config.yaml
n_head: 10
norm: "layernorm"
norm_eps: 1e-05
bias: "all"
tie_embeddings: true
init_std_down: 0.0
optimizer: "adam_variant"
grad_clip: 0.5
schedule: "wsd"
decay_fraction: 0.63
decay_shape: "linear"
final_lr_fraction: 0.0
dataset: "wikipedia_en"
Each number is 128 + 24 x the weight over its row's rms, rounded and kept within 0 to 255. Layers, rows and columns count from 0. Numbers have three digits each. The size before them is the row's rms in percent of the matrix's.

# layer 10 MLP down (transposed), 1280x160, rms 0.0929, rows 536-544, columns 0-159
112:131126139152106141090109175145180147162153151114125140098138143159081105147130093198154137147121122131115133130145188114136123141118148137121121134124125112145133160117129120167141139156100135116136120137143076166110124140094156138136114136115086101103099159133139090073122122142105099171141172109091133129103104150070097132144122137117170090122145158135092132123135133108065116121111132105155146127130124114107188103156137099128098149094132097129132122125122137166092122145124156
100:117148148108104104113058122151143109153111111116162161123176124119111132155110093106094126088091122109122098107091133116160098118178159130180094140165133132158096169148111112157138090077130172117098114127116125154104135160118119126108150126168122135107126141121164137119102137139131117104116142082151155151123140110157155190128126143131148148133125180133140116095142136126147133147109137107118151101097160117115109144153138114135135126123083153148082130171114112151105100138106172
091:116138127116141125189104195158141113132144115146114114105180115150131123170125100113109131099131100145143136168142100093118115121080107151136138116145125128160092111148171104155101126156118127141139099167164108141104113133177134149164136124123086115131151137157137127125146123143103118159143127087107120139124114145087126141147141135122161112110095146165097153110099134119084114110115108166075113101096105203073123150143147116120130116148141118123126135127135150159146077139102095
098:141115116135176162169118152150097102133123134123108133133120120106160111125185107143111120148124110116101124096137135144153120131135115099145103150127153125119150100138103117142068118084131133170118121094111113121120079154126151099109165172140155165132142150154112129120130170144126157110110108129126112164187108145157110113123091127125150093117083113113073099148139119136079100092173115123163121125082108110110120129176113126139148159179126101146116112157087145130109133148177145
091:118098123167074145133124126158149117140110135143108108159129133137134162152141118106109083128113182116122076087126119119118143135105160179156119111095120123163143137129134096114104129103128152104166163141119111128122144151050174118093131109109086153125124160151136135082113131142122175116144140137074141151116119120146112138143139152107123166082122097109124113120140125185108113136106150179117131153159156070104133166138170147098123136126150112139125123144096112145135139105123113
114:097152120109121099178154165129127128160127145115114141118146122131125140153122133133103123025130125078137111061115105146118158119152126115143106106155116159122087125121120148123104117126094125152115100108170131101109155114157132157138120176103160147100164141138121122147135158119088124096145128103126112142181144152135152168147147133130129178163165102129128131121096105131150141098126097126171130140162122098151104136102112107140152137130127107114119077108164116112126078149098143
095:103093105164117170141124154129107118142076118138115094179116167108131107141106162118161170131144170108144116112137139098124094150101078127131138123080169146138120099122185122129159130152142128127138131124136121103099135094119129124126131105080116149166077142134110130125103111152115117123144178108120143161136140133146136144144115105132132108121087114115140125115190129164161124154133161128141124120136063183138139136091126145147141118147139054135107134128125103135106128095151166
107:129120139123136117125121168164157100138120141110120142117149147117091130150098118116170094094106097107161104127130099109140133130200178144129103128116129141124103123069142135142123152070090127120114144117113157105191120160108148125117110130138138157135078152098180155149117132110108124163141149118167113089137137117149149104162132127077161108117120121132150130118137110140125119141155142141098102175108115115099156123173100106174083152081128093124105166124142133134151121148124110
117:150170129123149130070082130065128126181101148174131115114104139127148178133142114134137127147132132171106125151081144152081149132126107165117152142122130100123065143129117097100158103178090089098130084098129115141091123142152120114145155085115126133127091117127128131130100125171134121158115099172118136098149140115139160183154150119128129131111091113143151137130109098162124103149161131119097151142127110153117107121106172131141123107140138116127139154141094138122151119147163106
# layer 10 MLP up, 1280x160, rms 0.0911, rows 537-544, columns 0-159
101:146110123127107156123132159121154155098132117146072108083170147103145158140125174113122128134133062107118121138147149149139105129148164132117163152164091142095154175126098126153105149160154081144104107129110141117118097174122143147086142132092138143116137107160133176096115142098179117170115097109145119133143093130107104102152121137137143147126131140151134143136100124157135105098119122150110120103120134142081149122157099129118099119113133087111100146055127132151179107109114136
093:137080108165137106129127094127146116120111107163079122163137125155109108099072150123146127133119175103117089168142115113187119130150120111134169177145067158153129117179086163136129132126111151138156125109125154103127113091134112148149107112116156168128129138106099128124135147124109133125095127136150125144148142102125118129122166101162178125141107098084136109129112129138146117125140131113132123124137171133150117149129121098113133142121145119135103213144111082120086146071153128
098:116146117145098103125145109092146101139116120104165146096169139147123090151114156110120136134126132153137121104123114148140123120155125123116163120078151158111127155171165142146145154142136149134135137150103125147129154103070088110169123126100102129141092104084125117171120170156123122127130155120136101129151134051106080087146171089082147154152170139118140133102104089111122164134128133120124179129130143117079154108125122143104134146097091140133156141104139155152127128116122075
088:161116147158160112158120140113107087098093095134142130137145165096163152134101102134111151119147120136092130134168135106116149122115122128126120073164120134146135130129129138149100120119174177124105153119100095192117118165185114096127143141129113123119120121121102159167104106079164136155080093099119140160134124107168110091113134086101147115165160128155165129140123135073151161109155118156113131143095139104155092095154117124111111127134134110140151145130131139110178134138145114
110:086143143128118109131139078107124134136089135112164119158146107139109115132110122156091146134116161149127162128121113132127113082131109129067095146135084121109112113142117122139174178158125087152115126135139114106111133118105126121178180112154082144164123095164140102108115172137109098144117157110169126187144130159108182115127138094170091126135116147132130123090107099125144120158119125136128135153090151132133147139145128109089192137115125146118153112124148119078119136172120144
097:158143145126164135127100120141194112114146105153142091104165144105100113127131146124085099166127081176144145168105127145145158110167135164145110113109086109098112171124118155136128100121138133141069109143129149123163144077107111129121121130131094140098133108136120146130152115099121171142121140096151110101162149140122173088076159132123153135128137131124142146180141103103074079128122104111117168143129160117134141120172112105120107122144127158132115120116127134092134100123106087
105:102106135160157123098110146127121091116122108154094129135154136116133141138106138154120115167141108100136090141114161091147133099122165133125159152148121146087101168108150117143148136118164077133078138151134151128119145137161133112124146095086152129132129134116103128139126140117143128189120096125120170123169131080147132119069068120120123165129147117145136141112087136129093136153177117087109164126138148118129126081139132113136110142132123096191103085075129118110171121105100141
107:134171096123128126174149120104145100101132129108122114107116127085122108152135136149124135146126144101164125139111172126131140105118141072134142124077178154108099149128109129143134150134137105172105133153097138123130166129065135103127134087116111146118136124108115111137105148122156128143142158135149056102161146100138128136128138096148115127111115154221149112140137157137070169059133145121103134149127117136144114131107115145131148101089145150161105108081137161120110129113129128